Weights of a small GPT-style language model, trained from scratch on English Wikipedia: untied embeddings, 9320 steps.
Each number is 200 + 30 x the weight over the matrix's rms, rounded and kept within 0 to 999. Layers, rows and columns count from 0.

# layer 11 attention query, 160x160, rms 0.0772, rows 81-97, columns 0-79
194,194,204,193,205,196,193,199,192,202,205,192,213,197,215,206,194,210,201,198,205,207,215,204,212,201,206,182,202,214,198,203,201,203,187,182,204,215,203,202,207,208,202,196,208,201,202,202,194,198,197,198,198,189,211,210,199,216,216,187,199,208,218,192,189,204,202,183,205,199,207,186,201,211,203,204,195,202,205,187
190,184,199,190,185,191,205,209,212,196,181,214,194,180,197,199,203,206,200,209,202,190,202,177,192,187,199,214,210,206,211,212,202,220,206,184,207,200,216,197,201,211,189,212,210,190,186,202,176,224,207,190,208,205,217,203,216,219,207,195,222,194,207,189,194,187,206,230,189,177,206,216,208,196,201,194,211,200,200,200
199,192,215,198,208,185,193,216,185,210,203,197,208,203,195,189,210,202,197,192,183,203,210,204,206,185,209,186,208,209,188,185,188,184,190,203,200,197,195,200,193,191,177,192,194,219,199,184,203,207,181,197,193,198,195,208,192,185,203,176,201,217,212,200,198,188,189,188,206,211,194,198,202,218,206,191,215,207,215,203
229,204,189,147,189,217,213,214,204,196,174,198,198,208,213,194,185,212,168,189,197,190,174,240,202,193,210,166,240,179,188,212,224,153,175,184,200,191,180,197,211,195,215,192,171,206,222,177,183,195,198,195,200,170,188,204,228,213,194,196,203,187,187,190,211,216,178,221,175,214,210,220,181,213,159,217,182,218,265,210
189,236,175,197,190,244,182,153,214,158,182,146,156,217,248,225,192,189,226,218,226,214,161,190,209,210,205,216,175,202,170,237,188,205,226,189,265,282,210,159,236,190,222,208,205,169,200,242,240,256,172,223,192,194,229,231,211,275,202,245,219,190,181,238,179,165,228,237,191,172,197,143,217,181,215,130,193,194,196,221
188,236,223,225,182,245,189,200,181,176,203,213,205,190,217,177,189,172,223,204,230,259,202,222,216,167,187,202,182,174,194,181,204,185,253,193,178,246,172,228,218,181,192,190,190,209,194,227,219,219,161,206,201,212,212,220,185,264,206,219,174,210,157,203,226,187,226,269,225,187,222,200,169,219,165,174,164,249,136,204
183,166,164,250,179,207,241,255,204,270,238,207,273,190,200,159,206,197,189,77,203,215,195,177,164,129,195,151,179,249,248,156,150,192,97,181,125,170,160,233,158,249,150,162,212,249,225,156,194,158,172,140,215,206,245,277,192,192,229,169,160,215,240,212,202,178,141,191,294,238,234,191,291,250,153,193,198,216,228,248
181,246,254,203,165,243,238,168,179,175,176,156,196,279,243,161,263,157,202,231,265,188,223,135,175,264,252,260,243,225,206,248,210,203,257,224,170,178,236,219,180,239,222,194,216,180,223,174,194,168,197,222,167,147,175,222,208,248,218,183,234,163,110,208,213,208,221,181,178,221,124,174,168,157,229,237,170,202,192,160
169,126,217,169,226,167,181,243,216,215,227,218,193,149,233,188,195,199,223,134,148,188,219,256,219,206,169,225,193,201,279,177,182,212,259,197,193,180,202,267,159,165,143,160,223,234,247,149,219,196,217,153,196,222,193,162,203,238,236,164,187,287,243,164,198,220,137,249,201,187,177,171,154,236,241,228,198,195,200,154
118,129,217,236,220,142,163,200,195,265,262,230,207,112,204,223,257,201,270,183,203,211,238,177,236,152,178,189,163,256,352,211,154,200,121,148,70,227,165,159,173,143,169,178,240,249,134,130,144,199,197,129,187,263,160,235,283,188,292,213,117,189,256,125,249,160,128,230,218,206,215,176,226,209,191,207,276,204,216,238
166,212,154,198,228,265,164,220,222,225,190,235,205,219,124,259,166,225,249,181,207,226,205,247,236,241,227,219,151,183,146,198,151,245,195,223,260,220,277,143,186,227,281,257,157,259,180,202,216,140,235,194,224,227,189,230,133,183,257,184,159,187,115,253,183,175,164,173,167,198,289,190,259,165,190,217,178,180,144,246
221,345,226,171,227,363,250,144,174,139,163,199,129,188,192,201,163,144,249,201,200,211,247,167,150,173,163,235,164,204,223,196,276,273,229,196,188,247,176,151,205,216,271,199,183,167,157,265,260,205,124,325,249,250,237,202,149,186,178,208,222,232,109,222,243,238,218,242,169,137,138,217,242,175,216,230,184,207,143,204
179,214,138,176,240,276,156,170,192,150,60,190,149,229,171,167,199,226,259,167,124,161,328,153,288,230,176,188,158,231,225,205,273,261,210,222,138,170,216,197,272,109,233,236,156,214,261,274,201,212,160,225,121,158,180,167,186,144,167,191,136,146,174,144,205,129,327,127,141,186,251,205,182,218,159,206,129,236,228,208
172,142,191,231,167,171,190,201,171,193,188,180,240,186,222,188,199,152,173,151,207,232,274,199,198,200,246,173,272,187,174,205,170,150,180,195,222,154,167,151,220,191,209,171,208,193,188,198,232,211,235,201,157,181,165,176,203,156,190,215,256,208,248,222,213,200,201,121,227,240,217,176,167,250,182,229,204,223,249,170
148,124,174,178,240,216,254,264,240,249,155,290,175,121,192,159,176,258,188,137,211,128,167,175,206,200,230,259,246,217,256,198,199,259,193,248,218,168,185,231,196,231,200,144,276,179,229,187,168,141,196,279,229,172,171,222,271,197,99,194,150,173,257,151,112,185,187,224,171,189,222,93,217,129,226,191,171,143,192,194
178,243,176,197,178,187,184,223,204,183,206,183,205,155,186,201,180,210,247,237,204,225,177,174,178,235,174,224,254,196,150,203,221,224,228,201,207,182,227,227,252,194,201,236,225,205,221,202,213,172,197,164,199,254,174,194,199,193,167,202,213,176,215,248,209,194,190,180,232,189,242,214,187,174,199,180,192,175,193,195
248,203,181,202,197,198,224,207,185,217,166,221,204,207,199,234,172,167,220,275,158,196,188,199,156,278,195,216,190,224,118,164,209,182,203,236,210,210,208,220,231,172,221,240,242,217,174,237,189,197,207,161,226,224,179,183,216,175,190,207,169,197,243,227,236,175,182,251,177,254,202,229,182,141,198,172,187,162,226,172